From a checkpoint of a small transformer trained on Wikipedia: width 448.
Each number is 200 + 30 x the weight over its row's rms, rounded and kept within 0 to 999. Layers, rows and columns count from 0. The size before them is the row's rms in percent of the matrix's.

# layer 5 MLP up, 1216x448, rms 0.0305, rows 519-528, columns 112-223
103,199,210,214,170,178,225,149,243,246,264,208,216,239,163,191,203,173,204,181,177,195,207,226,190,202,239,176,206,207,223,144,281,187,218,214,189,191,188,180,207,230,170,222,242,194,245,216,172,167,194,203,173,163,231,178,229,203,218,205,175,161,190,213,206,166,201,230,251,234,169,225,178,130,233,244,217,192,182,211,172,196,249,241,192,257,177,148,217,210,240,167,200,164,211,224,201,206,163,196,190,194,187,168,247,225,218,220,240,149,152,193,194
100,161,161,233,211,251,230,143,192,183,211,172,196,190,203,187,262,191,241,160,245,170,197,209,166,193,206,205,252,177,162,166,154,186,201,219,225,224,193,222,245,187,166,207,180,239,173,210,203,222,217,199,224,184,191,211,155,206,230,162,151,253,177,191,212,179,249,209,179,214,207,190,213,200,182,180,167,252,204,221,188,151,149,189,236,226,233,159,196,215,218,187,156,170,250,137,220,162,222,196,189,185,183,228,228,228,225,201,205,220,197,225,215
101,217,226,307,175,158,212,168,166,197,215,259,181,173,222,206,178,182,155,204,178,199,204,203,144,194,206,159,236,207,202,204,208,234,162,170,244,218,187,206,178,189,181,233,200,198,198,213,208,175,216,181,247,223,138,260,194,202,169,226,227,170,248,173,197,124,171,145,197,165,189,210,170,193,234,179,193,207,172,224,231,211,243,165,159,213,196,187,179,123,333,233,185,202,191,210,232,243,205,189,197,189,201,172,185,215,239,160,199,210,142,219,192
087,169,269,175,243,172,207,137,260,247,208,162,146,215,143,245,147,177,166,211,269,204,215,169,178,217,210,211,174,213,172,192,237,197,221,185,242,197,184,151,166,216,236,217,197,176,219,162,233,319,171,181,186,167,200,216,219,170,203,231,252,239,157,159,213,148,202,141,237,177,186,232,177,141,165,198,233,220,158,242,240,197,206,249,223,213,194,199,234,180,146,264,167,200,148,209,207,186,215,206,234,220,169,226,185,208,138,233,195,251,201,196,219
098,140,186,183,188,220,239,223,202,134,167,247,218,182,248,175,212,212,210,180,202,157,184,114,200,193,168,273,200,226,189,215,191,234,175,158,187,171,247,183,175,207,234,190,198,161,213,240,235,201,231,189,233,179,195,175,245,190,180,246,212,201,228,224,168,194,175,196,260,241,217,226,176,165,182,211,183,165,190,176,155,219,155,174,148,211,185,193,273,171,197,196,196,202,217,190,242,243,194,234,195,177,241,224,236,205,199,186,218,236,209,140,229
096,218,174,225,196,188,142,217,199,253,163,201,217,180,206,238,193,218,144,220,158,231,175,203,242,259,231,174,235,154,226,198,204,217,163,240,164,160,236,186,165,150,188,225,166,202,218,203,166,219,286,170,247,195,208,155,170,199,236,215,189,220,167,236,211,244,225,208,253,174,167,215,196,231,199,200,151,186,177,185,205,210,157,170,192,211,215,207,206,186,223,201,248,186,157,194,174,219,244,193,159,180,209,204,207,162,194,254,235,207,119,254,211
104,166,193,156,193,229,162,214,198,244,206,205,111,202,197,231,186,198,214,182,215,223,138,183,174,221,183,221,215,217,208,191,181,239,239,226,214,193,136,242,273,194,217,210,224,177,214,236,189,269,218,167,182,211,215,199,119,200,197,212,193,246,119,218,186,161,232,160,165,203,225,216,193,137,176,149,212,227,224,171,239,166,192,220,186,198,203,236,226,205,195,212,252,163,203,164,211,209,214,198,261,166,193,179,161,194,181,184,195,226,182,216,118
104,213,175,130,174,221,153,219,217,230,185,197,181,187,182,257,280,236,212,169,224,207,196,230,255,170,199,181,187,216,205,196,192,180,176,232,210,203,219,223,226,195,230,172,158,161,223,174,215,199,178,145,130,221,228,174,258,199,237,267,270,182,169,226,241,149,165,202,197,283,233,210,237,208,233,212,215,202,208,225,212,194,241,214,226,201,215,156,281,181,213,177,182,196,232,183,200,154,168,202,166,214,198,196,148,191,249,180,170,188,202,175,178
099,204,252,245,206,162,199,144,216,224,177,224,179,280,232,198,261,216,194,93,172,224,210,237,184,223,190,248,168,177,150,216,211,249,184,211,217,178,226,232,186,232,138,208,182,191,199,233,193,199,233,174,235,180,237,215,200,182,195,228,176,235,215,239,197,229,212,192,238,195,157,228,190,206,201,233,223,221,253,173,151,151,248,200,174,179,204,160,139,176,155,195,129,177,255,190,244,167,193,241,209,217,204,189,202,209,213,190,170,240,218,206,243
098,217,178,201,200,218,159,143,198,192,147,187,157,159,233,247,195,207,201,165,188,244,156,213,158,216,194,159,188,161,207,230,246,199,145,215,224,197,168,204,201,205,244,182,194,211,193,227,175,218,175,242,137,204,161,191,166,268,184,249,276,238,172,250,268,181,219,220,204,153,218,207,204,180,170,181,181,209,214,231,197,176,198,204,242,183,199,216,165,224,187,181,206,218,218,188,183,229,202,209,241,135,172,211,173,189,205,203,163,236,190,213,220
# layer 5 MLP down (transposed), 1216x448, rms 0.0287, rows 519-528, columns 112-223
098,188,188,234,213,215,245,234,174,218,186,206,257,190,214,235,218,228,179,142,238,180,210,188,229,165,166,244,189,179,205,206,241,204,147,196,196,166,221,219,158,157,157,193,118,206,230,237,206,175,177,155,173,186,208,207,133,246,165,184,203,187,207,212,173,166,183,216,217,208,236,163,194,196,217,166,219,219,175,233,168,189,234,237,211,190,189,206,172,179,198,236,221,241,144,217,206,214,222,231,153,198,219,221,154,235,223,167,225,199,179,192,185
100,262,223,174,214,221,185,227,188,244,185,162,263,165,246,247,197,223,189,211,260,213,198,212,196,175,217,167,219,204,210,204,238,172,198,207,194,176,146,221,168,156,208,212,262,233,224,183,201,135,196,196,205,188,216,202,154,198,230,208,248,170,171,193,193,208,223,196,239,188,177,161,195,150,212,229,197,269,211,182,225,203,144,192,217,207,192,184,226,239,207,173,179,181,192,203,241,182,190,212,235,188,185,196,255,177,215,252,186,237,176,180,165
102,270,226,244,183,144,184,265,202,216,163,231,156,179,203,182,141,207,175,205,219,186,200,256,171,160,157,190,201,205,226,206,222,206,160,154,278,220,206,191,194,177,156,195,190,216,195,196,195,214,240,181,258,157,184,205,175,231,178,197,185,195,201,170,180,166,150,152,213,238,171,215,278,226,239,204,187,220,246,213,192,200,230,138,226,224,244,227,190,203,237,188,143,186,194,218,190,180,209,249,180,156,208,217,176,195,199,181,197,179,185,195,166
090,168,212,200,205,163,165,116,219,269,231,198,174,165,208,233,213,205,214,225,238,170,188,187,176,183,181,209,163,255,186,227,181,172,211,176,188,203,185,156,182,224,213,174,176,183,225,202,190,262,168,230,187,231,227,191,227,189,198,243,269,187,184,156,192,190,180,136,197,186,258,215,159,146,142,173,266,181,164,223,226,194,189,246,213,213,212,227,220,187,183,272,202,204,170,186,182,145,240,199,187,202,160,207,183,190,208,208,167,228,132,213,231
097,184,182,193,142,165,254,177,189,228,250,206,179,213,178,205,213,204,226,176,172,243,199,183,237,197,172,202,199,193,166,152,245,201,231,233,209,212,144,241,205,234,220,183,219,206,250,174,203,224,227,179,186,156,251,173,172,206,184,202,215,174,183,183,158,178,227,209,157,177,229,215,165,167,194,213,192,171,184,196,205,237,201,167,189,213,202,216,165,275,192,187,136,196,260,202,224,195,156,193,157,193,155,186,147,172,176,217,143,162,206,205,296
096,202,193,192,222,199,213,211,193,194,192,223,224,206,177,205,202,200,188,232,206,149,170,180,193,164,204,250,191,225,226,181,189,224,241,273,183,184,200,140,213,222,226,191,302,222,228,160,228,262,215,199,213,177,193,205,176,209,201,180,218,180,197,213,203,200,205,189,148,206,223,160,209,204,154,197,235,175,221,177,220,262,168,178,181,239,202,200,186,182,170,177,207,209,224,213,191,198,250,185,140,223,216,171,233,186,198,229,151,216,210,192,214
099,201,142,186,208,221,223,177,245,150,165,160,241,222,197,189,222,210,154,230,193,221,242,224,164,182,207,209,216,188,258,197,195,150,219,166,221,195,206,209,146,252,144,207,130,201,187,225,176,154,227,230,194,226,226,195,222,207,230,190,278,163,266,154,207,218,221,161,255,168,196,173,220,261,197,217,201,203,198,205,248,175,206,190,213,219,177,233,208,235,203,233,232,240,200,218,172,206,196,243,164,235,218,234,225,218,116,190,207,179,159,179,173
100,235,171,151,173,232,214,225,183,225,171,201,199,211,208,249,234,169,202,240,179,196,184,187,222,183,211,214,212,152,242,191,209,177,214,202,195,190,185,230,177,216,220,186,39,226,201,215,196,232,216,206,158,175,219,207,212,185,169,177,196,211,156,182,209,201,174,164,242,243,143,199,172,199,226,211,267,168,186,218,181,190,193,211,225,158,202,209,243,191,194,177,206,186,226,201,188,188,196,164,165,219,226,223,209,243,256,185,190,210,199,238,158
099,164,174,179,169,152,166,155,203,203,195,223,204,195,170,183,186,180,132,176,234,209,201,168,185,250,192,176,224,209,194,215,200,215,213,191,216,224,177,178,186,195,180,175,149,144,207,201,189,180,204,174,163,205,202,208,197,220,185,215,169,192,189,185,173,168,191,224,196,211,209,230,266,248,199,188,200,127,161,205,199,192,204,181,183,222,228,216,235,214,182,195,204,227,174,248,179,276,213,199,131,212,228,239,157,178,193,202,230,174,215,246,155
099,199,178,155,248,207,265,185,215,187,220,164,185,212,218,172,226,183,170,277,226,201,227,226,202,224,222,161,205,198,173,176,235,196,228,232,183,179,240,185,223,189,218,192,197,240,171,234,233,159,183,182,189,202,205,195,207,228,253,231,214,157,229,142,148,166,162,182,165,201,226,195,227,197,238,207,197,170,160,167,174,217,223,158,248,158,184,175,232,150,180,172,223,202,139,170,234,187,127,196,202,164,158,184,220,190,207,297,205,189,238,147,196
# layer 5 MLP gate, 1216x448, rms 0.033, rows 520-528, columns 112-223
099,191,199,193,180,291,237,194,182,194,214,162,191,206,198,208,201,192,202,159,183,222,167,247,187,195,151,214,199,187,161,219,206,212,190,146,203,226,230,205,217,196,176,229,158,198,218,199,211,229,170,195,188,214,155,193,212,249,168,180,190,265,157,193,234,174,259,230,230,240,158,240,182,232,165,116,230,240,238,259,191,182,168,201,186,213,181,185,159,187,183,192,192,157,260,181,242,242,222,229,205,148,163,155,156,173,191,204,207,208,153,234,178
103,222,170,175,218,293,228,194,211,193,187,248,172,180,179,222,156,184,241,190,216,207,180,217,193,181,197,169,204,230,199,144,228,235,152,159,144,234,246,250,209,227,181,234,151,204,195,198,192,223,162,220,211,156,189,188,220,230,219,191,237,190,189,189,219,208,155,168,199,229,184,233,253,207,167,224,246,211,221,220,235,218,173,176,200,203,248,222,209,195,134,195,109,266,171,221,230,218,193,198,158,129,186,226,186,199,165,130,218,178,167,235,124
080,195,196,178,172,173,174,219,199,173,205,218,230,146,232,222,225,263,200,224,216,177,159,220,237,204,186,128,225,185,220,210,196,131,178,185,147,235,208,202,198,228,210,188,146,214,153,249,144,153,229,204,201,224,213,197,196,248,208,199,213,208,185,203,184,191,219,209,231,210,224,217,183,142,239,173,227,200,219,224,222,244,192,145,214,212,152,200,208,219,204,211,224,193,194,194,194,188,226,192,212,130,199,213,191,199,252,196,202,198,200,236,214
097,203,238,196,201,207,180,143,172,193,199,207,192,187,234,215,168,160,182,232,209,230,190,226,187,250,196,201,198,220,182,201,149,210,146,205,201,185,134,217,233,218,154,216,176,205,189,197,250,192,169,196,210,258,223,177,213,236,114,184,242,222,167,240,242,193,205,166,209,176,188,206,210,211,162,181,198,230,197,248,199,147,182,241,214,208,185,156,191,207,210,181,251,240,216,229,208,204,192,233,242,142,174,205,166,198,231,202,278,146,198,186,162
099,185,200,151,212,220,195,259,263,213,152,234,207,107,197,214,210,214,188,173,229,178,186,190,214,179,229,204,203,158,188,197,194,196,239,145,195,185,163,125,146,171,241,230,195,227,159,181,215,242,207,202,216,188,229,230,186,207,216,214,242,172,234,243,239,224,172,214,195,188,184,193,206,237,178,173,215,173,202,184,233,185,153,178,186,171,166,254,201,167,222,263,196,193,204,189,178,222,227,128,170,243,121,152,237,175,238,180,217,182,162,199,191
106,178,181,230,186,191,191,198,220,222,157,194,172,198,210,177,242,195,210,180,191,170,193,211,167,200,176,201,173,165,165,205,241,217,202,165,178,186,222,152,173,239,216,175,176,207,171,231,193,167,244,207,201,176,213,226,169,256,196,161,259,190,237,175,185,198,198,117,224,184,216,138,232,232,163,217,207,176,206,224,216,231,216,167,203,141,211,213,185,170,188,217,235,237,169,252,207,235,178,191,200,133,231,222,168,163,229,218,201,194,230,209,198
096,195,191,178,165,225,180,227,224,244,170,258,181,219,254,227,193,200,200,213,228,206,202,132,181,137,178,241,180,211,219,216,229,166,255,193,180,214,199,243,153,211,226,156,207,213,188,221,146,252,219,199,225,216,235,169,207,198,165,162,184,185,177,174,197,183,150,234,237,237,128,182,179,163,127,214,232,179,181,201,189,297,243,172,157,185,212,196,223,212,194,237,175,203,156,200,203,231,188,205,140,245,161,246,216,170,164,159,206,243,221,156,180
095,204,261,197,221,217,195,231,134,211,236,184,231,210,133,199,206,230,205,240,240,191,213,243,126,254,223,179,233,164,186,216,183,223,270,192,196,210,196,244,241,183,151,206,207,223,175,215,249,206,173,239,225,237,177,202,175,148,215,224,202,176,218,151,200,202,230,250,247,192,220,170,188,191,200,185,191,199,166,187,202,246,178,174,158,322,192,266,164,208,213,133,170,196,211,232,180,164,233,198,217,166,143,188,241,219,234,200,231,197,174,204,207
096,172,204,159,219,239,223,198,138,243,178,139,165,171,256,227,222,207,203,179,195,298,238,217,203,179,216,173,159,199,226,190,200,172,165,235,198,237,198,176,203,183,182,216,192,238,188,208,220,212,240,205,238,196,250,211,224,213,179,182,214,218,179,210,170,154,212,203,215,181,176,236,246,135,229,165,194,155,257,213,203,209,237,170,228,211,235,183,170,238,219,191,205,154,231,188,219,256,209,222,168,212,194,176,187,154,212,217,211,277,166,202,179